Part of a small language model's weights: MLP 704 SwiGLU, a variant of Adam for these matrices.
Each number is 500 + 40 x the weight over the matrix's rms, rounded and kept within 0 to 999. Layers, rows and columns count from 0. Numbers have three digits each.

# layer 5 attention query, 256x256, rms 0.0397, rows 0-127, columns 192-223
481526445501440500497510545531440549521528440534440467525484415479455604451500540433459594500510
489466513564456425494561529510489543492479559494434451532445474481455537393472557434465536535521
482500474468505558483494470427497473520494506547518512496507548552574531481495441535494472494453
520557463540494424565544557515546511501466564523444485500459449472466586423468518461421475538471
458564502475503493435478546476501484469490453625506485562550445509514561491474419519517505579559
526527471505472584467454530520495497443531488585414471547478474506492583480489473468518468474492
442539456453542533487502503477526493542556497539475485488510547545557530525507487518503548475489
543460577452459490530496498535446492462458441407493515455489449485520439517483549511569540500529
523449484455555605480509480466559490481503520517518538517525507534488470470565480517490510482454
530457538491506569483530486536506532555495453466493542519546471542487424593558512513522457430489
514494516488529530466553425462552522541557415536545513477497520562550461526554474508471521449516
507455489520528466572511514511562565546439559446565547520521504514466458569476557528514425534474
521494503473471564526563483502603581550444505476505503524488528518439419488486483501501493479449
481518508531505493484512500508477479505578482530440505484512484497516550516542517490489512512502
499507467492488452450537463451535556564526481493458515585529526506489517431566517465504581516514
577421533498505546541511523456463421440431511471502476463441471471487495512426535503532430533468
509521505529499513547552524504520526516472512479474512503426485499486499492434487471491474521492
482538493490521578476492435439499538575531441484466494508544458500535471611507503514493430412499
442519539477484502467539488500455518499501450495505549513519565544531506488541482514556523538469
535485445533524455518483536529585516450447546514497433553503436465474496452492543468478475542464
509500529480524508479504521481487478553524472471503537478558525535562507541538483572556490479505
465450510460522536519525460467535524540493479505551452518492525559514491504484505489493493491476
501506531528522508464526455483514471515520519503564535483480454552539528526452505547524479495525
580512465511495467584532506489502545517490457546440477518572433536448589459514527444471530521523
403528453468569545451473452530469540612541407484517547439510556548562540525570488571527522471518
516536472525421477479496553491507467563489529485484515467544465439501523518571542476467481511514
511526549443507444471534509523432507462524494513488562501491502503527520495576457501528527511506
545508462550475425459499499505543504492437524549503415572434492408462471467420546453458412519469
502481455551498467441522518421439504526493453547487502525523473529471544504538536533504568553486
478515484442535518500466450514447521561514481573473530482465473501549572465560499499496528463498
505476464545472444487524441536435487506559451545501472462567475504467562472496530458457503486525
539498554482507518504458517485496532515460496521505499505494511475509433483485511506518454553526
472545465539497449486558520519549469569480463574474516544447506430503436482529514497479589485436
493486479507498501455510471521505499466549503498520540531591492516498493486537492492514563495529
512539497494437439507472514559561510468542578491565443554537483442483489437450534504508545462508
565440513622430429564552508546607567523317564480551364623368450374360424440366556400417386517500
444430469452488562526535407503504547472482441501493460514490471539481505480453476486494529559493
457541522536499426471487489527493541484530523487473534464595503438513495481515474538501484457553
486517494504491494518544459488522529464496474539512457515490535548489483539462477446479447523445
568466547514533514560441494472491513491523485461446580443476491490596475499481476538511525507500
487534499517555492554499518510512499460482480491466474516423554563480432485461488560547484514455
509489582524502481537465447556467534489500442413572592464536536503524460490480481548554581556593
500544486534531458537499552498508443507536550473525390495487549477538508432443499472506501411469
488471475518514518555480416445423539565513445564561452486445492497475510482463563496543487453496
507550511527468478487449516482555561520483541498442610497477435482446469525558539517465520545518
509528481538488491411499468525499494532515504529449440498414460464548487419482555497475490468489
583565515532500502490481549483538443509508579507508530543477442515483542502490506544497490459485
468536537474536491508482535450484526475504473458517457541527448527507500460488460538483478459438
533501444499543537522538511525538508518456568529462451559486566537484511539494503463486455457450
491516468510474501528499523487506552457503516458462522494553526464498494503554503422489423489497
481451475528473527565421433491464547563493413447466494459495519489507453514467478478474452526526
521448521505526491477521441546537530471490497395518507462438515497544450464563491518563584523455
593451463551521470561500492517503518503470489575510587503464480515473501514563478548543555428467
515462473480490430549490530510456510596524492533453505476569540498531487491477461495466558519602
519482496560490537435445380436532497527536500563517491532488483547460542426444483505500554480466
481430489524522481527503555535430506493492473499404575484495443504536524470493522470443500488503
431497514452494481438509518512539498431476495549478511457484468505485495521508466494452518542483
548457466542550542550461497486521540513474424530547488537534592549492507481513438525495476523475
511610522504481538486540542498491509519528537549428528534534488461469438434477512460475481457513
498411500535509581558478514433466463384470489429482544538419469457508573502510520528539485495459
476597540512478454544469572414475446491511539518485416433481480520526527549487487504473418507476
484513506513461490504497522527414430468546463444454518490526513461529517534454488513520501478501
509473578441519516487431482475575527512439488441523491514479429519451524496554546564583505551570
539454528515537488461561455579556490499440480485469529516444549490479452502601466461493554546525
528533495468445426499439547472550502430419582624504505511490520521451573423403468489456470516499
481534447460516518470500503453515479501469551583490505529480555514487540475470461459433502498518
477480493470545530508505512469489517532484488438494552471518504529521402582534485543533464523513
514576481492474492486482530525496471451485556576442441521491527492471583401433458475462510514485
503478458487577572514511491472576512545487490488511556487543543540506429581548545510508435464519
453515479431558578479539444436559527527491448503509507522503539537516455530542472525522543464472
570439512480506565501506458486469429523514448492572574450547523545508451568491469553522463479502
492509479502490451523497541535522540529447472508468466552484429471450505508531544517453488548437
497473534476464418556572494536526518490422526447569471550410512487493417506488536479506532636494
504498433551512489573471537545515522516502558512523446466496502464439513473484550466437462484430
478429526485497471516503459545538479503492479466597555474467549506512427454482436516488525600509
480496499569397446517442571557506452467467588479521467473481459439477494490469557490500514500512
525473464485491483540508546544520494482453550510501435490468462438465462457467541513458537528505
502469526457550585479476463464463512481514475481536536523574561572530515523492433482589448494494
475493518447480519509468480461430508477490479490505497479510538540527572490523477494528452494509
503535481499436430497517602511479481497468536560497515509495502525470547443514501481451504556537
539519434509473409527541555526524533492479494537451488490492440399440497473469573489441537505473
542457517518477457540563514527544479482474525524563441548444475475505433510425503453452453477469
502417528517518567532492485493469452461472544497503496457456481475489443473451480512563501544451
536563463506513453455529547507491488495523490552460544521483513535479530491563508520466565492497
504499510492501528529533471504529537498477511501552445505481523527478437495464437488475510489438
505422454566510480497455503537538521516434495500510481482437461395450453486429494465428455504501
492511502491503456488496493536521497490478515497532493521438511470486443469519481477522465503471
450527518547486466486463512527515491475532443515526572477517473542487509493560518539539521503524
540496522487479490483516509511517520501437492541534522566471478475529471482507463530513412480482
535538533471521486468541531529484543482549508511513560527549468561528543428576480609552539543473
479523557499489563469496533507481447535543471467481437493535449482512566518475520472493536524558
551556492505490457485518564477459482469501468502509498479561471469500532529515550511519477503550
501520492478513458439424499542484524581492469523481529543476440496529516478579481531568520496535
504398518513503531453540447504557525507475502486527445500502502466561475475479477501480523531524
437501592544516473452445447516497554480562506479445554474500506521507455469487472504542497456501
521512523496458480512513521522539516491505509495522492474538428528475497526525538529498535493534
468482547516473509514431538499421511538518460521499529493467511501452527460475512508491544512594
458526458507490506427429530516546569440511575504491496499484531481464538442513462502511501418473
479526450519487513429472527552463507542528513563474570467526550454488490536532497476513532501512
496561509485496473492474551498444466495506530519455520514505470485501515488543519486517498491512
493544486455451512481513496469522551526465504535531429486574505505482488493440551505433459492500
557518522570407462513542503546562502550426570493577473586433421493387509425450503496467515462493
535478488507461427493530499529503509486500513547577493448503475448479542488481532552536462410487
494451527457504480534488469453431526559498475516493463478519549521522524513580474443500439511510
488502486489462440480493543521498502471512517510571499498541508478469484510485528481480514454509
467489476474481497520574496602477463486521485492486529457456484483507465503454567471473475536501
491510491522500465521502506538425482520521426479446525488483513534480487502503459508537538513523
446477523481476562536531452544538487478491485531434441461458498573437540478481487505493568511523
504512425505471560479469480511477522570444508519449478480513612545516528518486523475432461434425
505567541434516440433504578518533507490529488468489487455521496533493520500507527491520496502549
517506465473554493517512485583554455562486502506474541484461511516531492501469511507550474457469
498522491489530525509504521511497537524426505522516528432476577496573454478529478554516442460514
501468501584526501557405565511528534542457552417465471498506502491461451495480557523521516515556
546495514510501540554462469470515464541509500556482511465470444472504525493501584505440510484490
453492536521512527453442464509447494507488403502494537510479544535495577480480496507561435516491
535540488435528491519547512499461471493492530541487475475506434453529534525532540460473421465488
466457489492462496482529521537466476488553574447479500464513530435532563498461464476513539502548
502562465432581467547518544529522566503501512501535508513551468528485499526529515515538465453461
580459507527480429503512562519539500514568519533490494415471520403495528533548504494482462546465
490435492539518509521453408517466520463515446508492506489432536537488554489416482480498519545522
468566576501420466490478516476523552499534551473481523517429537495470419444520546533511503478493
545538514412499494487544584464502455548490506585488564498529542464499457564545505469454455481493
487474513514402523404520560537543525480527502500599466488457570461506475455566516514519512486476
505477505494494482468487559512485446445536507454500465470516528444539446511493509443501488507509
513523490500465488490471453605534481569484483539558491503532512553498567463488490533547461481433
516504495456513499469546441519548488450492472595521448569445429509520535507507533501556486528440
532473534553482549491476451578428513563550540450542527449505592515475532457516503522512514471494
495469534537517462588472481547415532541477506491562553482523524508456482570495467518547472489590
# layer 5 attention key, 256x256, rms 0.0395, rows 0-127, columns 192-223
463406503519478466495573507510483495495475450459507503556520509489460492438494479446502559500568
550478442519475518549488454523460480534430477520479524559440459527480471467528523504509514506513
484498526515496470519485510557527510428502475501508532494482460465516483544483502497516538559478
439416493531504572522451464453473486478494488509515534532465569490474429527549463490445591495554
502503435550462518480553479497551537533477522477505543494499505467508478513433488505456460487421
505489493513516475524525512523565513544441529526514471540480412510483529429477532513490465518406
443503521466512467499477510453555501480524527477547437516515530510483495494478505477499472557548
475569497447512469447533535531521459507584536492476490489579521490525491484534474499509513454458
476510490467497544499470463511445462459595430509514562480478540485576466609493499491459486471514
495566559419540514521460542495493504449583486479512492504501469511555505465448511527591474475513
487505506494526532518465521500485479439598513499500504455495516477582449524497513498514477492518
575503563509540445520408451499452532477491341489490564478492514532512467459519556512578500480471
467524623504523508526418494518435480482535430505546525489512433487518484467538537476593511488508
498512473542519552515544587492469514487523503532457455475490470470541445505501499514449409496554
545538522556579541481513578480465459550546526478548453425557452431475490587470527492496499549544
449516500424469417526503489541523526516430512509509500567535471511479497477493462503527541529489
481424517493473501502494504542561504468390518513536513514481520463448544454485495503539544478512
488506512465519547519454525493511519451585493501527545438505479532559476457480493525551480527477
513478512488524528493478503533471505499590442547442543469482506536567471540517507520487537486514
477511495496470468497506499455481516519395537489533483563506522482456516456520474483490483502515
498504502514525540518455481480477519479534501477487525478492493539514456530505527499533516527490
449494546518554504495473433501531554447482463459459538485492591526526493491541479525525527477577
555489462497535525514469493499533547533492567486458506533522520470464493501553465512502526522496
495493475542477557456484547440450474518552476514524493450455488518565465562517454457521522533565
528505517514473507527495506518480496473558569518478523492480466544510507521477540530524503505506
524478495502504550496503530558407461465563455513467525437459506496560448522428440435471537430545
510529490428458494520423574415454435432565470522508490452497431456583468559433494546499582579484
499507506512444474510525490484502516568468485487544498498552531514474519481517506480497505454502
514482561448474490522572488510547514458483457441570433421584496480552542534485434499558504486523
497505507499485511536497498495426474492522526533486518484498490550498514533438561516519553532553
511495508488534483529523456514490496510543490491514489527528532504565488513551537486521492535506
511531493486504462492464504475485520542481492485506507524476502471477506486506478487488491494497
510465475520462579464545455460445509529500485479520436529533501534452526459535535546510474470644
511479486548504514475496505499519453514522514488436453468492448529557502534462467463520536478524
523485494453558556479514502470466465536461516509462525512506531508496500554549509478458472470544
496534494465523474474496490460489496513510490519517467479529528478476485478522493517486522481483
491477532496511444487495535464485453454419455512504433524436527447471514523476415490503497519481
603440438624474483539523508544599576546292576488491490596447428448417517366426607416473415518406
540485556537450412493539492469565469508426454511527506540504555470490555452507484516477526491535
472447475499506445520449550505514500523482541455542446551480474503509487482467540477495488548467
522436491527490510456512482492495539531507430554502460502505529534476550447509515535441506510508
486495459495505456473492482433482491497525469533498511506529529531466498533516469520451490528438
449505510454571497498495445516543539489529458525513531500525502535507457497501494525456512485458
456534532424432478474476490496450558484532521525542529447527501515486521510522493531567510495528
453475530514480558528507484514537527503514441509491587461484461451542554415533518486566488476499
511473512485417574526569460474557527509577558497578522473612478549497552503441484468522527454503
457488583473504510514465563518539563424505445494511540497554530445499524485541472484529465401486
468476517447473497478496464505517456503450429575494548493448584448495566506513512505478541577475
429487540424485484475457471497503492442450394529543478553479464524501491440493469533528506510543
477506520594549524472550474541549507567500470531447483528465555509515484490500527534440527483474
498518485543495407554542482541531495484506473493546479476455521551488465530507479458482527493490
473476494485482445491527522473430470446503469556483507549554482539471529487500467527498474485484
469494522449493525515526558490455489508496481456505480506464520500543513475499543440497507515520
468487509483517461562510444524487486462481489434538493498465482505502531508458518436492452432456
566504597407476497519498420495493495511495485476591518442566474484487585497566447495543484484491
428487503591530556500556433583495536506478458442490479480467462525485550483479505472601444469549
596478486616496522556514473492470528507482435506491463531504477513473484506428492499508516458521
559546536517520420518486476444476557463512446474567473512486579474475501478569429409452523591529
517434505571467492504540557514492493531507487479489471516480489519511535502481545450468507462542
406587545370527470519485529571482457530492479540441540506545480498531500507516475478540450563462
460497479515445534573491468492546524462476420532549503436505585445462439461506509520498530465432
540468457534477434550523548517536510449435511511489496533460494489532512527458524391407424491498
495543485473473475502480531469425501478523503534513564473572455479543485488557450526518434541410
493503503522468567510456512459502501519565471461521479506514541535533534499450495506468479455507
603509396546488503507503473508552506558399463503500545547428447555452548445484448529436444528516
491450489562496470533505480523582575499433501465490503539418432479479510423455541502509516537469
468533539462577499496486465462522462466558455525502522479541523518542506563507517547521530496511
541481485570487476522497478508567579542378544501495483571434477537469463394468514510493457496475
509568553505563481526463510503478458422566502519559545432519530537565474534464472559571555537500
520522515503482526490481495507489477441580494513515514516488542468553489544451473528484467576500
451526510457542462505478483516466499467608514494490501426523511551551536505507499523517523485482
484435486541487531522478486499482488490449467476474442572457477534481472509438535511540523485524
477398443533473538418504487497472416467488455482458527532522568505446522499533510516466544422522
479487506504455473490481488498491511492411446522511466551445474526478518472470478519524542478540
501532425533532526459539422454496469521568471481491534472558574485504489557520558534449508438483
518502473518536474486544515497518548573354486519499500560494460467440546475525495461494484495511
441505458513475472509531496477552540552377480501508473546495471486397501488473496489487483509474
496543527480513540488450472503479475472625486497510524471521548533562485513519484531494515502475
460545504476515518499479427541522506499570459537513474430522479512554507541555509561515559520459
467442458460524559509444460497471515506472483466483517500449519531465485558477509569509434513475
505463525518468530545528536491498530514397523488499429551449470453455508509493482485502451510505
434460512551502490505515493520490549527402444569486506577465519482436473437488499481483576473620
452502484480448458524534456521541513539431526491506464533553447427445559517515496508491462530502
495536507487543565482507553481504439463580466508509446502499510528557481511481531546522411490493
424516521528501470512508472492566517528450525501501485558490525483442523464481495497510522476513
481495509550459460519530452539498574537412495482545451549518530505438503438531479482510480460527
481492543488482489486545517503515533544525520516499513518551517464420500481517541495448476467510
456502482486520530494522483500490474504575470536475480451566486518564447501502519526532526480475
503489519515480504533439531527513556583437540485487489558467462527417493476489574481512478541435
515445529523497543523460501488486457470520529502467499473492507497542516551479525487488461485477
476488536479434486455521480518482514499540515508502528518484568493526469509501472490494489484539
502513447445514511512466541465465468489670502523479501458541442544637468565502449511533480486459
521478536453497496506514523474471485511569533504468567453536488514470488530548550534477481506471
469532488493501478587494536476490485545415575522513433557507479472442525515411470511496516437484
569495492509449457467501457505509545491479538462519499469528507460474513435513568490485465498426
475477453428505575469466560477456465450563460542476545467479472533546469533501511492494495525545
518534432493488479507523483563487500460524508499492509487503455536543463549542528481528543495482
531478483497461467506511435557530527510387491513489474470518454490496539475525557520527501507469
521448460488439505487550492498432469473566517500453479414564404557562541571507539547555516455590
420565485342528617373494522451385430412817470549441646313596536570667541618602488606590576431509
501534512506496512501517517483500512523451502499527488505480494503477523492465457456473539536513
508528519452488513462493523483476490492520523519470524489550532493500509506535469471521507481512
492509498452563549565438493495495535566540511536461486526555486519509519505525538467506495526516
436541471553459426485501435513489459434420471514594493506458471490463528447462505480537486554458
530549521500574552532544501537506569529605545522457512465492509522508448561540512452539488492490
556445505492550568483520472439417496497499496549470471502467491544518463543473459588443565487602
458498503469428503517547486457524495489492506454538515485500511496543486531480535526506463549474
441479490443494578405439376485439513417523442533559504510564477566540467537539416558524578492571
531559552468555471553469438515544533480462470442517484537492510451523492553490519499487501548604
610486515530467484525498485486522530518561582470530508507541527477465409534513484502444476486444
481511554468536481527427598429445495488507490496543493538477476499474544509522549491457492497513
532492459511497452564494516448441484526541507543477404488489385554491574530441550523461502516462
444578446434524483529513485457447553497553474473466560453529490547473423515524484453518445452483
482463482518562558577455491546506546525455529480499529520472464547495492512444485433568477510555
549522559474429467517501488496495437474518509527496520429533533542486535528521509503519493582439
444466507592490588496479524530500514527534538569513509594456477441522513484447482508486567531573
523507477430497511489512515558513481475436558462500512509480406492495516546463499527527532502434
470476571575418465462561571524539471478522506478473546562498554484468541425529486397424446553438
411464458543501475556568555559524454475462475497484515484507430504553510507529559456513492527479
486554536421494570493477461496441487516561472504545474441552466507534439534547496559559468466449
515493509541535518491537507520504467484527457525441496468598469551487526485547511483482541538525
510435547646516479533471503540547523513441480451492506549454486488483532496462514467519495473551
531494432469548528560561470546513490528453407506473470476578373522503569489503462512501522471496
504429461584528508516521525499521498497507473496434484535414485468504487570447464487426468481464
511522546439554499440461458449437499513512549520473551499581483537420525571571544481499484549568
496492498513468438460507547480416477486496519524527519531559538490489525496547500514545504468540
489504488353503469487492540546495557506494538534468517481525433535453529558529567531491492529475
498517431483468486479503490504439509462475576461480495446500462529493497468517523525552484551431
# layer 5 attention value, 256x256, rms 0.026, rows 0-77, columns 192-223
566585464552445502530506481461500449507528423494442510527450491522416496423447515573488531488538
471468558537537474493493512495480512520510465541457458522521458515528473563524565488526489461483
502498517527556417567444521455524491545457510455511516515496514421496498487582498487511507477554
507529468464451542461531518382460518523514573507497469562431532528518461464530503489533511465487
515520554467466530494479560507449450440536507469479525509588554541444493543449558479458483470513
565514512532492486527505482503504515544494494545494516502560470526490490443531504469490493465519
484522540532444509412454568561528454545448539543483581453480502462475585486508463499560463571484
440488498545556514510517534515517460451501488501513506493535511453543418486510393559483504456529
475508535536456504535489527610467467496489469475479531550533454515499539554468549490477411531489
450517581568534498587524505521460444466456474497530541486437505529502438459500436479512466537570
486513467536519527519549516466546559526512428443530498489425519474473430501491530498532477568478
425456537529599481485561554494510525495474526509456490509499479532473520502489578481488528460445
491474542383509478517502475462484537377491550467468538470455562508503525534475432577565445568536
459460461522484527402508521474456472521516483422478488535437452515513558463511528515502465547537
512540550524498555474524454580456488510449452494500459541475563492509558516522537518521528536503
501523531438482450549570524455425426449512495544530515443554571478467486498548458425486476476478
527511474489554505561529463505421511511406546496460448541457452464510477475533557501469463508479
505472405482481446443491473535515480594539584516541563509498499495554518536498468435468534452548
499505495499466460517489464478498481506447542450533476498571506583495486557513512475525527534511
534520492451512535492521495466460501537524540524531508509529517530527555457500485469502514492502
493512531490537510508501517465486504504493486545521510437486461449512488522554516493474433498428
497476506473543470486426469524507485453460486532570545471512489523529467502490475521505488529504
537498502526511486474469447453523495549517530562529526528518469538502476478546494457467536479484
449504508488453461465498515475443493487496504461457471595408541467433505543484522488518496494532
524459488492506524490521470518468518393491508494514471460508446483544449446448503527511535586512
554447473510482530516463430495499495519460487453457590516457516537475497498475414511571360469427
561535552484513504521480565486512498432477519524505504505484540502511493488530470517528473511556
452488477490449447428473459455470488475509504495477528480482545476515509490495505521467502481497
464515471521439493451525485566529481515518426502501502452436528534484507456461521504534604449528
575525469447476530497481453595572511535512531503512468441482532505484524496496539523523502518518
505530461541499441518514530540440494481552434500533511481474530458545507518436459516462550430480
530511467438564536493487544507500546455517512466465474493578479438496434486493531493500554445522
522475497491530532493457523490472542537552575533488481551482479495516486518569521489422527527471
509475483514528533518499483530473482484525539409566475427533501511504531496449494524454521567544
467511514490557555529504559467547479460529388452418592511402495545506542496440479472531410531491
560473486472453524453497534504546491462499528465530602457563554513493448495508454486473480576508
485461484475491506553494458601489537482452441478470452516447540489504494479489544504572441536565
545559528470372462507516471510509558603500448501566499475544514556492532516482488579485528508563
435542413531404413575515530549475522511491523467437542516499523549486428473471532518473560436517
540537447564451457571474526455507527455604527445449504451510581478472477509467443471445426505458
562487572443565429515522502415473503483520489540501440548570447544520455462485538421471522529456
436472474513545481479516463473478498494508454457485466533470478496451473542481551495523495494528
516508556530569534486543589537494537541466498538521500458533458479506492477486445477472501479518
562472471530505527537575457343488517475494467528529469498513523565531487552453523487477607568514
486485495541518515446448461525508548500497497474537519514490459507513510451450429543498564499537
463470496523499573500510508513494505513511498539526555545489577463558507483512521475493481480524
573515393487490570571598550585506489489550474457472535521440425470563490494504509432435497513445
530539551500529546530537507515544456538550543486494500508485518474506538437518564509536484489477
524500503503487460517615395510469524506443465467481574509380478552502489526540484460507482511479
445460476543488491456544490469568462493502507506538473557452510528502502435538524501534519463445
492475561609490493533519484535473474434491493475489519548522545471465435598547546434494442506501
521391492523510495537530504546500545444487448502488471498555527483525514604532542505508481556452
548496521441571474492542417453442426485538527511456459526543471503512514474465610499500503422450
504472489471581573498495468521537484517482486498480520460528472501550498510436535568482405524476
465482471497492397536517454517486609551450513490486455458483547504476458510549474498512476554557
523484403487516588394490449524472532502499517422557537527485436558556542512494499508511513518496
474481533477510510535463514417468578570472540467488527507548498580511481482553495494505429437467
493555496409507506499448544516563619572547492556505499453561530482493541539500504545509473458558
549479467486585532499475445422429477493510479456577524540435540470534506529455535449507475476443
428478505471532551399550495569553526504486505508496415520447350548486542482528577507520536579490
521503482515546548493505485528551488516518505514498544551526541442506478485543462501453467419443
527527483465510459460550427569476511548484452474441433531482520503517574445537474535529523476406
492562377463458518498480523494550510520478499470451516569494535455507506581491534494494506448557
533521492476481577462519502493578552513458485504483578567473547512522509535530420549506511544429
401533474491496464575500482434488537427524502454562380419495477525502452494461515502489582512575
456457439528522493523501566540506459513530455494511549469473489484476491536454535435523469531405
515569503501450475517520492513542528573483521580501488500548553441471505416567534483464532502570
460438468524519514555573455461477569529518474485466482525488416559522462494492511515494526509564
508432584440517516501490496483478488450483533574498499482512469560556487523504563580470500534566
493469508544596546547516511460502416465508463452460472532516445476523467578486553502444485539504
520528555536521504500546474470496472490531542555555534485509488517501533499533494503512475482496
391477518484441525533445504547507482488516453496474443479487553538507501516482451523504448424481
466490492464527437552510508547489501496489484513534493473500535482486452487491512462514504489548
491481460503516480538535556463482543568483478463446412527454521445493492507471568464539507437512
415500426445477470533495488509575540500462477495491450493373545512474459549513522554542494512589
505491459537514521511436564442496482514545541493474546498472549477512488571489561478476504439505
486431388494516491525536501445471499504531533428540462500437429515445478497490599492504552550503
589380496464585535483536457559463510471453527421436502543502576495445479535504435488541460517505
# layer 5 attention output (transposed), 256x256, rms 0.0599, rows 0-76, columns 192-223
544401428542556522521473402491517498439542447487536475583472493573421548488376523454415525596458
469513588523500557545534528493446519480456478497473476494499514524545509518540624465466466489518
487540483443478484531440508500542505540515463505487565573534497489465521536500509455457470543563
479504508451489569460479499492487467532525486464552506477562517563555452458500462490501464517470
475422496461559545525478481450531509395541443554557376501450474502383535482433478464393493585411
441493543472506567503515438510536488494491567516543564512468530547459424492496475491477524522573
508536484502451386492533561543509517464462527454525546438489518454401553551511557511489498507474
439514501518521553489477527534446498554479477483404492446456567501578545496542491551565500474494
483385510518561498519507455501431488468516418430525482551454534547446500499463542529543486546395
520576509546549467438508514483549510541488483545441559484550556493488557496569508552497447425572
481487491456431436519479534530510506488466545475444462475520562492441484496494610423488494548535
515510483516521543440539627482484531437473454483424464504540490529472456480523554505464452437469
450452500544522550489511534477526521487464486505457472436487490512608537515463477454577431472470
532571519540501488477483541471513482436542532504520447540488520513470488514460521495461477550552
465534511513464455518475473461517491451553517526510527489498438472463504520460463520510461491483
514413472505579553547500481496480503502493523482459531446465505518472522480570532505462505478476
479520545425493546451504409462481560524487494510492510524528484614501489514528521507472483498535
447399461414492565556526491560451480476510499462589469471443473502508516583467448476503551520563
523552536462455462519516526492418491484445532519513501535585476449512590510439555492452524529599
496558519425531496467537503499489476474509488481582471513545503500434536469479457492479468500510
508522454512535522529520401502551469492501512519439487463550528507491532492565459470553522498520
493599573464438492498526542480605513560519592517484493451440469505483499494601454516578513490547
525532485517535474513533481543467498488529525502494521520534500496451482476566537540516370483455
519501586498486550461513504495577505433576475489537457570491513597377508468498550467444469507489
572570506500456442471552543483448508536493564465442552501491480470494491485495514543458604490517
547537466584540471505479531446598480500562479521562478586481481524555514487476441527606399429412
525508525516427532474492536527473550534512460498491495440490545480492521543524457537532457550543
442478547566450503524482461502448519551550500489544539456470557467537525524518490451507478455512
505366450455534524550518428527422463431487422490464485505446507515572505532441473480514521474496
510440501506449527496463476478489469531526576483557477517515520479590472509483576494502457510458
442469508471517540523505521543469480489514474492594483466524482509468503532541505480516505563528
521562459577450497444484519493453522523579488482441470476514453467462491498495466575460483529435
500504457519531497491484506523489475565528522470537546476559509483481535503537451459448458455567
493503486554540460511575450517486476493470565493495466518500502523480407517523415523547598527509
476502513549531492509498529458513493492538446468457554487429556504583453487450487499596457456465
535534525541413446497491534479487515521502535491441428433587496418534544515505469555534434468510
518439494545460491518449513459554484512466512523516515521432525491548474536505529502540513507432
486443467492505533543503449467523506495472519540543442508531503566450541475489489533431534503502
429443479519502591531472432520518489478502490461526452476449573560477415478485496534483563525479
496453527486510532499517501522469497432494479439556417539520545508532458471510429468567394576498
470541442495547548564517461458411500478466586531506390544511525536485494513527495533539530451515
524494481550497478473494504503494509490458447525440468536461495489515566497503513524476535502537
526493542512526532509519461486567476461436571476496534457559476484512471557501519543435429525503
471518540444555512499539436504428502480520478583549451568438437516478494485532449528499523452521
502516448545466474503503519451481541488546578461459518512459415477543508532488499534510523561448
465518501595515474470514534523491453533516478472528480545493477500498491474490471510419417497501
557470597447456535474519510536538476497511465489556432445402554551562435538415532523536463514512
528561532496557402516539501477503469473525543509539494552533474429520474508438463486519517492551
525447471461516541486535528526573488494439516496502413505445562553540572488524553469511563460542
534539537516551462457511504497465450474519462479463571566543460520452443499450599491500464531520
476511478613513470507491492484571555486530532491486566480500575489400474524533515521453461508533
491473604544455500523474524453505507549474524560492524464479465516499486568507505585511558452506
536559545511565499449526476491414497510546451491548459571480486494521589491464435460544493465481
567495554519418496535431495455480485512441451533493526525455505498583465521377501512482527438488
539510464509436526492457443499444535564480483503464524576518433498519453482531509516608484488550
550523472517568492512555592504561496525548422500544471511443509563523462490530470473541555472515
464594480470544527454505540451482486488460463525529509525504477488551529483515470536513476517584
455453505429505530548487543488563502456477516530536448494492408514431560509483512502431512540533
538418525475543523548533514544484513517498440461566451478464531597570498469507522397521491559520
531554539519450459470501552438484464493482556523517512548569433467495482525494519506457590447489
544536452496519488503483486548512489533509461456466604506521534495485532476542455429502484485492
520522512511494507530521479484426443469480459489552479535521489526505478474437518492527552498431
452432519497459502473503533498526541471525429392536469446450539474553400573445504495451500566522
491565551541540484463499538484544496483501550498586534557456476500447477528505477523491385494466
426498553499488507521467495542458508475464519543493462569526413486466496485547496469460542497571
470484543503558423550526498529491479568480499433479483583460505560471571506490487470528497439473
460491442442437483528475501515526493523484578527528528490612441465368537477524555471387443533570
492537493530540469443517474468495483529535507505435531591522494519563551452482454519558557453517
464417457523470562517502503474460503532466502519490471435494460435545498516565496480511467459414
544386464534563487620496530464503517484503438473432465488481487525542494519478605495463491559487
484497524464553510609517515515525477526525496533539525477449538497525477497537484489561472444512
431536520456506408515529465555467494495431539481477461509493498455434529473511490517481464593484
527511507482525500491474536483476456510494438516496447539480525502485487482524494526562494498473
508476494499488572482481421474495515511531429457451547491495473581543486500441526474521520503512
455493517514429470490463489524562534513506467562482476568450552441444549541469504483493524488474
498461538532502450486508494514497492493517469466560484435494512488440511490439458465475499536535
563452483514458450487493371515506500452547437544445455493542416524472487484476542489422513494455